Weights of a small transformer language model.
Size: 15 layers, 7 heads of 64.
Architecture: learned positions, biases on query, key and value.
Training: a variant of Muon for these matrices, 586M tokens.
Each number is 128 + 32 x the weight over its row's rms, rounded and kept within 0 to 255. Layers, rows and columns count from 0. Numbers have three digits each. The size before them is the row's rms in percent of the matrix's.

# layer 7 MLP gate, 1472x448, rms 0.126, rows 1193-1264, columns 256-319
098:157150139132150129129128145097191191134135047144098126104128098145118114143161083074062127129122083075104182214191215151174115165169184130152115093128147176095080153084018149115089131141158114
091:134104146164117120124191103115129100130065120113151152133076129094200147156122158221148127115100109147195098143127166099115135160110122154123108114152130098129167119116101090159093104100125134
094:066120150081174094127136107122104131094105085117148118212199124151171129084131192082042197130060123153143082052170140093113131152124077112119132144147133188090143121114069186164139113129146052
095:147143111108143160140191036124133145114171148119188142058114132103151171162125099110112158125094143192164125159131140112131097114136127208105132144189101100140093156128112168126134115174103102
105:117128078133099098130127113113159085162145153138111133174127147117092148200150079143127108075135131191125199114128137103101100096187137041149198088163146209106113200087132093159103141138060109
099:072080152099106137071182119158179088124077138132083152117123145136144151103127101091152121130125113098148073118165096127090153138167088125096109131141103073128104097125097083118122155089113151
093:086157114133169134132088163029074132093132173083097151081174133144100148135174106105133139105131165122092115130147130131107105163104080127162150166084147138149093138114117128118090162086130142
095:126103127088197132069088116029140120020124116152137043184174152119149146075117156147180104123114174125104062141095155201147143180133163091102096099127087140132126141111158202112138131133155063
096:174091111095127102085104037183145142157075184133167161155149144169126111168179132104115111173128139171129138098111135151135094078092077147167102101100104123172102153137126114139127115078151111
100:130145137130082187091179088130131151092132096132144148119164090076068152124169108112102143142154123082095096127113169087184187157079104105107173144134131149155153089083081131153075165082092052
096:106143087153107164145147155161113131100165142102161145116140142171163165095137115114116100102078100170180114196089107141127150136137068146133135110156145097139127130147127145109170148156141110
104:126136133169151191080106081132168110145150113128129160162164134112092114148125154155095112108138106140169170135088115149154125144124152128167154148145140165113119141131075105170108116128156138
091:086144114175139078116178118185099122186112065177130167140107099101062165114104084167121153150121154152174105155139138136146163120174121088188166141150147094119120207108105117190137158143113128
109:127187164187102193149127088098168086126135181181148188145157108107092113102187087135084124116102174138140146089157216152168092078091111093091138150157138130128130141113112120103085138112147106
109:106093139091149151131116193117152168065134133112131162108136081109106108130157159132127142128139143102138070119134085110142097153137153164057155181114197085161174124131119174192160167154114117
102:108180153115108143163124090114111139132106104131108100111142095093145044096047114144176125111158111107146144091162110119143163142136122185112094132094179126152080178064112084135127159124123136
107:123183091202134126173131145068166164132094150107080082154175144108196060157153102123142075110131129053180130158139115122121157106145161136148195104144199129107145143127209173090143146049144097
096:127077194172066104073123058143119119085090152099066141128185117111152208132072106140121089123092134118166062167108109155119067141146115123123111132139181172145119139140120169134154142160143092
109:104061066154095113125171095178133183118098157118144058206103140080069125099125114137118158176135127138083134168113143147058110119061153107141151136144076137114166169139092106098102127161158172
106:111066159138114065063121088091149144087077199162153077110163131145129098065130081158080159133158097090142128111135146089131162136156136138161062138133167145047139143141144113132124046172101115
097:112101061098176189122142130148155152149085075108135150166148139115110162111133117103160142187096080154152117109092181078171106135143092056093090157220172140128130086086081137128150080154190222
104:116109129140242094096100152111152101157103169155128167169138091157113132084152204144138117124141138106166153138068100084119209132104077143145122127115119105154122120047095163141165089071108163
096:125123069115104126125102147168103113067090090174150160085123132110151130049110088165115134100119170133124161086099115114196194104075119089116100092135097236127067105119132108117090069143100131
097:164141088090158107120172093162191165109146068129206151103126126110094111111154186076123127136109108178133135084123106158062170067117121133124171163138138086127113076053088149150142147116109121
099:117112114153144159138117077107119054137130075124147149119118133175114136135187038095107196119178063100140187176107100135154136133107188175095150137155144101118140100102128133151068163093200106
112:146114137089128153096156135127114097097068130162091112120122096183119113145155136028106120070129128142147148102154170188136112181128138148131087153167103119134110135165075136072125153126090139
096:099085169120094094169112110163113200054146145090140170144152068097174151169063108103120140195150076140079203083122107121152072149088176123180118186118071143126073111108140126116083154093050133
107:150096111202111077125141061160081131155149182150120180084167161104156117092147078090146102157107124109133102080130136108124099180109134156142109095054084132081152114133113116139151145127138118
109:135141156125145129186129102064114033124167113072177141142120146101136072115167124108069105166098094131077145124121143176152144132132141162112118121134105130100106106199089139153167104138084102
104:091118098140157142166179129183219086161181137135107128148148144070097180127084132151145117113140085061123167108107063126153161098114147121129126115099142121171130100153103109112143123090169140
101:146088070114140149127122071169169144116142134143058146098118154149187127073163084143093155148084124138124050086134082106123140123148138155111160169133132154109103124177083188099126123138163128
095:158121111123189090109130146140104061134109112116099143128153163129180098053224136207172145136169105129127119142155156104175113095136108156112136147158087204093118114153134108206166105119151139
097:106080182131062075083119154123142072139122173110105118071065171082099098128127143102152126152187198052125128052126109162151137141155189124129175150102067060160159145195117121112124114125195099
094:169118113136123125059126170163166157123103153136130185110151133138192150081142120145150182102172111088108094127116117128111137138127110101093094135183089131132118063073145081192133113135109134
106:117147096074158128137092145166127144127170138108168149150138141112090122175137124102121082122169125094118140111141081108166167136108147109153137101054168154138115147122080156172128095077163087
100:130141127085122144120137110144142168156156075097158182133168152161097121150122121099137118148156167124144126085123125148146082177125107147151105099083093153108136125117113084203142049135170132
093:138138132105113103114127112141151144074120134186106155118152145138179122114086205174106119105173153122149107128093074161092167108149118128079126166131125102107096115148092102140095142191107099
099:191132166090150134125085113088145142112138114071111069135145098142172123096090105098093100051101155157120152080133089107154078111129098106087192156146124129106097176112135124117148039141143140
098:106058077105107048158086167177073115179142135155112071109149159177129132080138110110087118157045147127144074083146109072107130141158091107120182128088151126107136103132110123091155096089141092
108:173166187157140165137127154161131061148098123113139102111079160136123141105114102105143099149129097062195109086169085144155092192134118149103120142117073138112063107156096131064120085106117129
099:136115085124093046139147168071134125148139124092153166137058143130145148094133107103127100102218119151122121130174144100146135138164180137069121071084125157163077177152124185131112074111160147
106:118149114147104137165137099124172109180108156175144139058093140070102165191121206138102166069102131114167136178062147120120118141130090173089109175105165106107146105158181127155141134116096131
104:110152129145113158160106145159192130148084086076118117137145103109103110138221154140073132114117137111143148087116155120166094179151083107122162157175072155066167090125175217136153132107145132
110:146070168101093177204146083157138106150105152138129125117139139119126128119139107181161087134142134129130112092131048111173102074120105141127199184117153154136134147079111102118153066159178075
097:163112138156151170051110132092089092140142139157129170138108133097119050110081073148167224125124075137158149101085118085145135131104143163170146098132135129136104070149077167159119182082146156
096:118174137149166089126127169115163200158112098163173157113115152096108082105116133145147113098132159112144150093151136126133172113127131123178110163125153119160096148185111117125151110101064107
099:140110094158153138151131170123142109124177130127090111138100156111126095143137091127098151161143097164163090087191126150090061166123124153052110116122125034110149119073132165105136127111091139
102:193088154148115166092192150197137141144147142230170096060088157146106144072170106183060167140110109156143122219131142170095113140189088100107106126163129097075127149190098132149102131124104083
103:109107182132127150129122099109195083159162174114150120097144096147145154178090133105075142173127138100108139094139103099142160167086066121105065100126104124127120105117047122160089080114091142
101:143061166143091170072119193150123090129095084130149128149123135104111178132146153215090139114185114153190112114133086143147124175122111085126166138134108151115113128177128183185144094122140138
103:115098129114135124105135118132151165082137145095143140145182159152087117103126168180122153168136128145164150170102126160089149175176076139141108149156110165081060146134076126128140110170145131
100:175126176102138145063064159126117094151101106131154110107125135084150074114147115089177144130109111121148121114133154157091156120114123125147249120129127185105142191117139101115144174145182129
105:149176073101095132110136172100115112131111139184124107134086159159143140119163123171129127134159145140107099125197103165118111125175145140149120132140159172135099205159126153159144112121149125
101:065121093173097134077167083131101151083104127100164185084080151094174153159149119094117207162050128114115081114133144116176128148111110100114131200124147074144155108119169149132142050126163148
095:139140139125118074157112107161161106047165130168162142157162088131169136051158091117145141120120059143143137154105101130132141178130122115117093055152072127106154166154118147122122124104110131
097:118166125120095120137148180156114172127151154146156150068117127121162156094102098130129120111094167077140125139107112106124119067095134143160136139129185112163086069136094102079125121067090175
099:172171119158105180116130150085133136126122106183163149118121084122160166140129115108091079066134104174165129171169207117124171160080119144136139092181171140121077217119100133101125142136088132
096:129095125114054124041122090180118130136084155196180073154078102056172166130131132145107088132184134166124150119126079024132113134174149124096099165109094097117109140145122117156081080154053088
098:110067159087106124134097195080085148177114112143127097136096099112114190152115114159159151154120203113150137129152115174138174179176167156071128167133150133066062096177155113107151125183095080
110:099154146182144168130138124103146177130161112115156116113151066139178053092097127116185133158154076134130153158057162122111111086130147130112149165123132121166058129126110071155169168152118122
091:108136116098162148133097151110065151051140083154119140074129136130103141086195116118136127061153129127092178141165084123074132153099140169099083105188099160148140184095179107141158100112079202
102:129108128140116091008152179129088110117148118127154104107108040130055139174197143146115150136152091130153121100110133165114151082106095086143134179086071099108142136152075136166148119142110128
120:149110186102092118071098103191133181128176105106114126150133083101156158089124087144138066121125083104128206115120131115196132126109118139141115127111110091131184149164119146074195160102096092
089:115125166137129108102149075160147058149131126144135145083119114092140139079149124122126089170123094140097157139079102061108098112180161149151134130105089092093202126075185122123144052135140113
098:174158087145167112177147130133129105080116128133082120133112171171134146135087155178147093057116178103096133144162124100109148134111110111094055153067121080127154113096071105182146099155083192
101:053129168136178143078122091140126107097081065116185125070166121148062187116079131156138085120139093161170144113143081095096116123097119113154132113074129069138098139156101181119128157215130092
098:117134131088125134093116115078112121117112167074138115118145146090127164177084174068146113133141138129128128169137141096141123136139154106161189133097047152111138112166181132117126097098138169
091:116144135070081157116132117122139116168156144110132104166123132129153163109183161136082121137122186122141131074116143092179118108158067119105196147078166149128145118139119174167138086134117132
099:121132128177120086215115182125148217121144164144124180144136112161150171121142142120108133173122133137175088119105193132040108130100070141179140143162124114161129168110048139148122106051160131
106:176086133113095147089130161089171074144158123134072169115159177174082117117163140111133059138116106175144081138129159120149161120152169157151161153106095184103108126129102166162115156146143104
099:096135156090150142067106167173139056140115140105102102176117149131113176123154208150148086137083121104107083166121146135118168165136121075131124127135158127095089124117049105116168135122128202
100:079129145075183131139124104102135152120123073144051144073205090118136154186114174187167172163125107079132120118127063059121102145152204139197123114121113090176142125084145085123191101106119120
# layer 7 MLP up, 1472x448, rms 0.13, rows 1193-1263, columns 256-319
096:104129127144106121084088108183152145154127188137149118165055098129150116130091149150129117160123140132155102133081092138160106134102091114157080135078148148063118129122133125126124110144154118
091:172183148185136125150149131158138158150062139158175163139025086116168132147118118153170127179123108117171127083130126136143096137135075176123128170213152135127069124136099042105129070058093162
095:115073134208101130165102129121092049178129172159086081127126126116068058136151146152148118110134082150114075179133161135152151125142127125134110105084124115147162120143175036126127176131124169
091:109119144138072143122098162132152172153120152169091128167133118183112124165094100125110163130047159110080098124105112182139118137128135124121109185130141137162102091109091108101160178100084139
102:158120071122148111152135127115191078091110128110171092123096126102128130054081155124093165150118153157160106102151077112097135196088201176160083096156128123060104156141084189159104133119097138
097:118094119150076156130196124131134141136110118087099129131101106175139149095124092148092147161125082161151134112158166131112164183179059150120141136130147040166068149165128102108128181119101142
094:091100118130065137109084103112142106094164110122143076134113152064139111127145101118151152113160151081103141149154099086122093155164079107145165119085128094115109130131129140127127132181134078
102:173145107094135102093148135110136118144170052141106128154167171216111132132107173116102087148111161098087160096101185190140075183134175106088162149107119083217137164110095171100160131130207177
095:124102181129049125096137131155142156177084140130178114157125117138170167115141128203094090086186142168128155140095104171118123158107133139160165170186076153122171133128186101113177111104200120
095:149150137157127147080082136121114097147045128132116145108194074112138117089187097108075113123087152121137142146149126094168119098089108090102193213117184193158166088118087097155074128135137052
094:146080156109156065177136117076132066105089097163082138085162117063097079164126104120046145130143149156070124113154159097123153151152134170134095089120088179148141150110190096135109128164070178
103:110112094138151118190112098125156113124105107129156158106125187147075189122081168131117135161169160080120176147121176108095101146104091158170035132166122158155153131153129127167161138117171124
087:100135128170140076182155105152128104101079117113169158136098046075168136136151120120107124110094203164150128057178139133073155114119154122155152138129135103130125153050153125128152087106167094
110:129093088064141105129134160084118101083086094105125115067122146115128135150123145144155027157128135083100077095124096097078195168103179145184109130123092124129195090168140119120140137085202150
108:115106143090085116105110137140073109190207123141055122097118103134075139135108132181112104091097207163160172136172151109105135154133109208084151179101179080105139142115107153180115182160156122
096:178097134120117139110102137137142200214171127098196122163119190147141154122121117158115122170147160143087054125096118118095134124106164129107156189126110130136173082156082123090197128106123104
104:145166123076089134108030189120083177133119136120142145133141119109107096104060171142134107140117114158140108183128099125166090086147118080109088068094117087172088159158096184148094066143135164
099:140151158175127105129134111131158159106144130128188109186080082119135160118176113151171082089077104102099132115120097177136108151133120146131093078122167116165090056127067085104130173088190139
117:101106115175108090149181131153134128128184138110099056145166134097086172139159152170163095176183138105090103163101162104075092059111156150160129119158046120116128135099163059101151141176143101
111:118159148192145123192185128151156121118108127146122144084110143143062114117147101094143141174064135150109125141129143124141147170113131149115111081098100172050104099124168110139138144131185096
100:093151113160127122103130113142101171111145160125138115120119108122171186083094080117081130158116112075125146156111140101120135161150157191111168107138144124128115106072088140174040092138132119
097:106141160098166121072114179142159148129116129114144134202157152168097092111146100117125109112203075095090119107183088109168174138121124131141134120140113160183133157099117122163077104160092165
097:117133128138116088154115100106178115173127180099138108197139116091158124136119158086169145163127127135072217219185147103103151034193181176117136140144156125104103139124104133124141120130137146
090:121122118115157073143174136115094123137161106122147120105115107163115090068119131153147088148126075165079138109096161111158117123150109122065150145102120126114101100125086137166086195077093043
101:129170152144147153161157129134124150162089131130179136152110148132168081109121207137117047118069123130135111129150083142159145117094081123175154121114110090132107130136047111130109138175087155
110:139111080150124123139179093117178156160179115148108131140101095078109097104117118149178177099133166085116119134107079132195173121169094117140063048130162120131122103140081123158141172144137071
096:082119073178110051101120125144108126164111124175110205152135125142119082143122091107138185104109125134028164134112128184176123132056124114079146186127140093065100167147198132122120135099150179
106:158120161172108130113129112131125159139148102141128088106080098093166235092143123125096159082106114136172136143122153125141109116103122136148163197203099123113107180127118105131124123112086097
112:166152134154094067150187180191108090153119117132128104100142087125102149187090102124132120132145120165123160122095125115104123096136095099149144112060143097145109080123147077130091107117186087
102:112135101141139162146225199149197117162182127160128079110162101145156161146093091129112127106101076077106141149169135135116111158130088123164122124185052147161117106145115103130194177150186112
101:195085132165147158153085118139129157117133167106093147174123094071112106136082123190086210131128109117137165106144121165136173169132118096110083096157130174149091135161183179185174101122119094
097:111157112150084101157126143109123169152172090097080126179119128099078102125086104160154080133135090103081174112146132168154198140150176156140143088117182066207076123094084153118130149121156157
095:161133080148177154158136168162083141118186128115161109175132094118133151088116155136124142140133152153142101161148119131135090147076070108133101116173085170187065132164155122085162136108041139
092:202124134129123139089144144109202133082060136124168164161122142118144121141116169137162153135098171164122132133152158105143149094151131106129114110098054183076138114138163039074129072135145132
109:171110110119097122154069144138172104125096123165107111128191136154051129118120153134164095137131168135119118113114155094138123108099153110168111112064139120129110234108097142146075101074137145
102:147159129158075139120162117207168110146096117112167153095168186123126123092112111137178100144108167087106108093113124173123138130146068175143147137106090095172095106126123126148095110147137173
090:123190104105119143150132116143102107096082084098109129116162120124104127099090115145133101109151126070110165133187127131114131094125064097117095119114115125150160154138111139123110167122127096
095:147124167114097086114171143113134145074169142155045103130159151101159142113123154094131165139138137149099146131099160144129127124110125136073089228158065185098105135113142153164125151135182071
100:147140141141113092119135131162094127102077094188149117225103220150182117119197195101181080111154112109158073150132063102154100130112171114090126111100127117091106124133136130089132102119045104
106:090147137088145061155119177142134194102078135161117123180159137187119134111098142119126109105144196207116153139067167145144149181141098100157097104128160180130179150127093129118105147140086165
100:082118090120063130152104114114148109103149088143079109095117145194166093117076111118101109126110121077180112117129126112091127126182132148116118123057159136106143156119158190151087125140125110
104:131067151140157129089120065073123151135156096158083170105201143180106128119196097131145146128070127095115122129108135120128100174149085123153118132171190105103105131146093109144175211165098151
104:141056110107120187135150112131136105171177142171112152154111118140125109139175161164150176100169151131134105105097092131150094167103157081107061142094207091108132100151126060205158167118158090
109:146106173103111130106130119114109100111126069101065095123094160111135154112152141142124076141169123134117120103157082129151109148157135141127135152103127054122111114076137053195154091157147101
096:214166102195134166072136122096108083134113145127074113111162139095119111131150112172067190093110149203123115130102115103116145124112097075124187139141120131167118063101105199149139108131073115
098:128192067175105087077145166152135169141115129072154205136133125091155072117113132167168109084112122087153134088129147152114161182088078146104124148161153167166127153117139144138124147123076197
099:143123072111093107107075135103179094134163165108089191117121144142092115143083099139141138154174081163150135111194068109083127172147147106084154095118106066113130154154154144137098066105115129
105:187145138140130184123111167139161175129122152141063084193134115104115147142175148105101123081164151120147108129079117094165172201161176112155156154066126113168129090103135155188149058080122080
106:092140163126135089102099107184080084138175117145152114135100114055142152126137100111098147164149127075164126164126201121088124127148105060141179159066115089200096113160095102180107108110168156
098:138122069109132045090200110147161095131106107138138161095096181184092103117089127117136138146095135114170150099228153103129083107123103114134102139180111128176196136091134184170107090133111112
106:092136136158124158142095141126123122106179133135127102120106127104193138185091114093137134115175107153081094175167169147099147139063138086149152121088109092164138107157178083135156106174145082
103:122083151146128113150080079101060153183134144118120117142082087121075117104155113117161105138157108111178139137108100128086165097134140099079198095084104113100116106176088100139136183095128127
103:116119169142106117146145144167136161086145102092114107114112090117141162090122129227098075145108070167123178183077119144141107185029134156137171130089120173158166099106111154137145131125139104
105:110134190146083109118153155133086098142148092121102152114082126112086177110076125165114084203121115120193109151172053182100092137078116159127095106138136107111131150086121178184144102034084152
103:169115109167106149133140146140134088169145136082142117103105146182168130181123147144097110135116200136135117080112161105108122082126193115139194099144155167184168125113088143174181087148152121
094:109105109167143196127136165086062154139141114092091140140103169123117140068125159117117063114150049171099117121055122149140116160148171116101116123125118130134145157153153158175170188117137099
103:155169080088148134135120103101084177134173116084087139132094177159162111125098186100117169202157088200132180202191124088117131126083167059138207110142087105113133171043138145140116047073158107
104:172197180129109145167138134090116099110098143180136174134073150140159129097093128168149118119150219194095146181143126150182163103117075204084139090171134123172139207118192126032150146120128135
099:121094176149042142146119128181119134104063059119122039145170086168129164135124128116059155116166155142136156128126159102115109197143137106071161125147102131172165108154159110124108152127141107
112:088084135133195059133124122086137164102123099149137154105128165149085104099184173077100144150161169133135103122109144075100121139151145149140113157131100141119119146107126148114149114108173118
087:108174120166139150201128118145093132086077150129163144142062129119114098144084123104065176105142109155104143177119087090144085088166109141133134158132139114094148144154097175085147111150120128
098:145117137122106091118120116141077127106138104110141092104114132118110079178168127175160086138061130166125104058089148189110148115041097094094131137108080102125097083108089154139099109085146141
115:173132113095105175073135076112124105160083140114184133129097100087150122075173153137083062156155158167098180101094175160097111103175109088152117119080075183097059125123150169151156121136098070
093:120102147130199149133153139097112129162157115111180102179172140103109149156129135174113152102126165125201107127172128148100126170164092069163110126095124108151105098142106142106094187110092083
098:076120101187183077106139159120172156110150143125155167174138100114147136144085144117166138175103124140172101205099055095122194056131166136177160132125110135106106097145131122081107147079108132
098:107125121099116093124100120089148159127140112126114102109182153144085119126144116113189127131132122065156121167125157210146080169174110126096128162199095091116101112103120148175141136109065103
104:104130094115144174214086195116141214120211150147183144119178052134147130113106117163106124149119094094165152112153113134119175137138121148118099064110134146113113125084115169118184129111037132
089:085147111146121117123122053063136134143139169143054138172164139142113156089177150146088144148199133182154146082160152126124116081127100133122101190062144041160132088131086107125115101140098174
101:115165110078080159109180168168141141107176139165099131102142099121114144150137091152126114141128143140118129171154141123146114166150150145103086117116149180134138120133140133150144065135105126
101:106098167094135106168188166133116132104134111147107147127164133189102108124139122118113171151116129134079159159116113100109147120093163109125105062136143187139167101117040153099143100151113108
101:150094075132163138150134160057135123077113160116148072149130161102132127109117172121126102069124125146102182092119129095079127115162154151043156155118093153147116051118176177159124095141106150
# layer 7 MLP down (transposed), 1472x448, rms 0.112, rows 1193-1263, columns 256-319
101:226149118152171142123129135151088129112081123105101132133160158139131116115100128167160167129109120143118101105092093139090140163138061119121147148150101118172151112195089125133058084106121151
094:112068120077164082122106082108098106120136176125125154176106127174124107174120118182147112137080116190084112132184191158098163193141128142120078125095121135148130111136125096147110171125120154
098:134127110162126112139124050121076125074089198161098175035189095153162122120122102120155108120133073067119140123145135057107150109103138210144104149150202070094156177169147166204123140118093058
092:124136163137166128122164085158121092214170171100183125136194155075141093136165083150116168242125092129098132104114111067112120126067121080132203125138091117159138140112146084161133162135131104
102:085088112140093180098157122122139163191113095122107179086142149069188136127103123102188123147112175051193110175112128150092116064106105066067096152185104090141135131106086114130161128120106107
102:113131133083089148096147169101135104119114104118082158063138138150188113124157126109067150169109122112187080083228176121164134137160122118071112107148120103117134121094175068060135170196108145
093:089114158111159070128112172105148119124115156128155100133144123125124070084106095124125149105144135132147134137159182110093131140108147123169169137103127188125160120105101179106093138110124124
098:061087154125150133153153131130132095115122223172106156073104131068122149093113153118139099070112101084191144147175125049072116120152152063089133125109101201109129128139129167097090130096088065
099:103112135130158086134096091107163128096137132184072094141083122093118117117160127147130170053153076109176128181145099122179097178137129177122090152120096103231122142138090175137149091162063140
099:135096126147118117137131073087154077097131109124124177144131093111139099100127107181143133071168111084101104150133132124164144095141134194145157104152121108148157158132064112094096133163046103
092:098138081136136154173167084122109108164167126134103144088052095148157147095150084070165128129105120175169102124093078162144159155126082142160135058130167155078130080100106109088165133152153205
102:086191143135129096100111139112120108134120122143148141178169121135116129122165151166084149127097108160119135172173115202156117075101192100134150127175155100094069101164145162120097166111115107
095:126114130229204103093112112112137082215114152123157131119079089088129103114097087144143138110132191116077133120123077143146124093132180078103162108150143141126081128156076119132157145127169098
111:116097147094091126113061128135173170149175107093145081175111118090147146149177199074075113151135093154145139081091114183161120109128123099134103142155113151144088132148127134146173089132123123
108:118180103130143095152119083074112144093171134098119117167144153099169107149127104127158136073133062101165133131116202165127148148138153084125183118139114107110141125136074121166112197132093143
099:116115102152119119089148121156112092135208161104068130107121138117137132135136140150146149157092078126169148119215131127103120117132100133159102086155153106142132136156137143180117096035184123
105:141139171082116139125103085197142102039089103130178150151122166159174088138118091128114105145175137135109094126184112214068131106119138166135052101142156171189149183154145089131092152167113156
102:107143111150156149143146167135167159090137145152085138124100063127107115093131104081106104073125198172164112100081094130145150141157134133126134149050125073146110161134042187116159154093114098
109:126101079138140130126155137127168109131146127128124144141165119156128123124182113156087106074140125132109088094130150147128070172132097185171183055128111183162121170172217208117117096133074083
108:136203087095168120139140115084130156170112142109099174145086066102091139130117239149106115105095100139086148153132174134107131090138104075112110172120113112176109115129138169126098113092139142
102:152170106122113119131128120139138163184142167134095130091083175119135193177131204183093115103118141107118108119149114093109131096170131192070132104129125145160142143169140161208097121117147095
099:139079146138090093139145169104146070139128136140130094161086138151174085121067117145080069148102162150142095121130120133096074116117113118147117141142139154084127085185158139124089141099197070
095:130120129078133137099112093170127118063124106134123114157172106078185145134119088206165141106137118118151194156127098148080202187131114089202161111101109135137127114127133123088158144145149093
094:075055088089065122094116165150149135162160135123099127135138168205169161145079157169057108192123122134190143152158099091172167175116171115131128158157112151128205097155165129031122064134094153
102:137104180108178161117073137144160187109130130102024136103146114120104127124149083186101167196137108201127139078088116140130174148167124152134098109125088121059136054172123117113120171179161152
104:089162123096125158097113078158130083175156144164156120117085126141168112100098194185103142133145099101137172134124155108141105089101096169139099171088052085146117147114089102134096089134037112
100:109099148109147133141060123178153142104120119102159157095133142123131138112087107078124146130142136150147132152110131170139046104064111155112112096120166138143125166160102103157115145123145190
104:142095067126138138132148115151126103107063163119148145061102142103176119137123132121129118136122121115095136128132143093131098042141081182104153130115099155173151157098149132125137126130082133
109:102113113128176105137146132118144133155144129160178157106098135136135124121088093154128147096123127118184079105131191153107110104176153099128150145128166103140092126118131126074116145145165187
107:131135143154127101102116114116161080136105170085092115140071190163127198146094131140127174079067110189177183151146103040122123169112158074116145162142178119158115123133173117094123136096160103
101:119164180195143161171160080104142191059145095115173069157139147150120125161152144111152126120056184179125149104076113090179083148082159160121097032138177101085112145118122115106106163152135125
094:121122106124140163134118068179134088157120091107101167114091145069111083134144146098184111116149133118070133079084156111162094110178119097118132120090066139194218092149128095163093095127141154
095:128144134132172163123094079117121184124093088167131165140083096103092100119148130119164131074045063114141137188134138097149135037172166062086137152117110106093110135069101131142050115093117170
093:133173120115087076174133133095134115139170112077151112142069163130117112124063123097077139104165157129143166147122114084072107095120092209135194077102135112103162133114203127135170162135143132
104:081165150115135089148105125144131193168139155140121123118138169136133173175171148127117148197144043168076150133078137169158148108105135049130088091118102120182098156083176127155104143096111091
102:108164153110177151099129150063114127152139129106159174138231172153172125112116127148140121154076236122134086089114117115172165199152109165112127127102051159161099138124102140159125110093107166
093:127111155156105115169136140137152124155138158138094116150146105142112129124099155085118130124139163185142090150099107129171156124139124120127149134134161081099188144177178170167143068068206146
096:129133133144133098165191068148201136135098110150156127142146147095078150153176133131055087141138071118117120156152119109146128078178182098146128170153160181179181158131140164210120095075071133
102:171180112102132078094106119159153113144119143146129172147094169118098054138087127063168103100143163160132163072113088165115088116127092175131114142144149153161106073116197117155102109101128102
104:160106174183133075162118111169201069125129090113105138115131126133121159155103123138161091079113150101120098157168092106094115132109151165101180187092159155117143133193122128119141124074106092
097:154150217141185125141099110137133136128140167110149106095192141180144184115135069137131105108109158130089142090087095198179183095164073157113098131121156122135155106103162112171149136157105108
109:110147111105167115152089132119128100154094168146170160132077129132133121136118149101112136132190068095132109125115093119119195117062161133133068123138091142142161079169215134112068122132093121
102:133158182181154123104122107120121119114120106101185123130070108175107124140179087105162087152122087145127106118171133126101139093104089112112108120156155147146126115160124119099071152173126096
101:094103115137106166133167177112106103064140091144069097123150154103024109139151177156114129095096112122170063111102090088090166134129145115150105098158193160195070112129200184110199124118145079
098:104128100128130154104129119133090083119182115160087139139152115122095154097136149045151088120117117154136063084158150099156158094131130185138134129065134151125110133099160144163116147119091079
100:120077126178117116150138172106104129127112072088115062100165114159101138175139091092152121143104122141152125133106245139127120146119154175142092133136074149102197190118130120114180138162101189
111:171158120117151194099101114189109166149107114116033117123104120070163138141129076143059147120129126112096115144138134135107157069146099079142120167177139110174155115164142153140084118114145126
107:184152098112148080140144103172154112098126119127045115089131072073127158088136131064152089132145102129096198121209167143126134131117100152141105145144130127211124145114123164115151116099060090
104:103128087173160085127098118175116090093150143092124104120159173066140143088171112111184126085097186082154111136090106083162144104088112077093117207102132112153151123086072129121161145187114131
096:129093148087106113187149084113077123130096164100117115097108115194041105045125175103105113097108154148106131103159220145077169182129145136165106169117144099056109108151117082138115082070110110
105:148098126129193079159166163111141144155072100165154152113179143078117164124115117140126141122104104143130166128197106156182145188107150090147147167094115092106118181129149126081151151059178133
106:091084171121162130124116068104121140211087129085148139111089145168091115127137134185119113131149148077162126106139130109085203112152204132126131180113108088106119175090093088085104129190141088
102:118157073153085085192107119137102087136134150073105072096112146167112159168110119034201154163107124058187100087094177152138121147093199145143161166138074094107123095076125197114145137156163118
100:136063099180113071120201174119054153177105162118138138130149179105102166111098137146107070054101108131090153125095056092117154136099123171201157133162099092148091117143144174095113137139089138
105:130124122135118164094150134133134129140142145150106150104095063100116090156134134123101133123121159089195158140113129105124141105121090165119155088134112126133078120096113168067156082083102149
095:185139126124108100133131153135130091127105095101083064093103091101136151109136162140152127107098145142178109177138150197111175129108102119154142186186135134123140115152186176123179102142119081
098:105083164126091144139112125109121122093112117124118109152137154205126142101148132144180100122115131143127135144135097139138115096099150157147113129131052168055113089120106138088108160187059135
101:103091097128136152140086158161102118140151144100112114088105100136145184116096128120157095133163138155155130098096142060078046115043133116118128179156158157157118093146150158092088167127081094
102:113151089143198157154133123138142095146174118124154134089157138153148082155080074135135149132128129082037154133085139099141157181109087082118092137186129092124132136174108132096136128138071091
106:136135137119096123132098074129133134099169158169169098113171163119159125102128106118115122114131085135113134077157125122183082136107078153131098121137106125111118094150083096171116075115124121
092:215163163130066121114104174160141112202131122104122195165100082143201117118105122140155170057129160145139100106142162145077192066102073124151153052136133145095130122122181100146087100123191136
098:131029129128168080095090147156186077092144130100139114088127136150157129136103133124152195125115110105099095103133098151119120124128182131091129121129140158079095160163092118065134123152112122
108:116129145132157056123100107143162106150128096116079126126108142149071103146115135150097150162154090147092113047082135088150151125122157127147123094090062119188159133150172131056204104134099084
093:120161162152163145092135134077188111075166146191149108155115094112136161191112151157103063138071127128143114101140124145101141083121075139102153072119173134187151096121204150223095153112142085
094:101159152185181106173109159144077163210111100142138129131103119176088101149208132107129146070116097103121116123124159100115070161123088102143155094147116149152132077077104100160093130115153154
100:123128086124118155123092116092119151092141146124100088217126143096087048145220108175165169133091122131101119140054144058176117133211077142134130089155103144159092118125177147108109152082111127
101:069095080147166130085127111134120171087062144124072109109124139138099133118141111104113076113093130093106082143103126111060086101111102099152118121104087152186109031133133187104062127141145222
086:153128132097134190176145169118126098122119148159140094113115157127109131106088116136176133101139144164164157130154131161088151156110093132162099114120156145095178131112078154110125125143133152
101:105167099148146135155116149122104178169077109148194135211109161115121135111137141183134083121143123121145136075171230171131131133147083123145098134152139094090167115117079116160136141090180155
107:162191145139084136114115139188102088102100209151116108151116111094181123181122130131096146143155117091175157139121180130163098172163142134139130079099114106153139160122199118137171126105127151
098:162148103143138125080151043172111159119152140113099133110140159143098140141181129113098125148158145127156122147109146107119126109123077240064073059159215139102085118096127128155167167141117111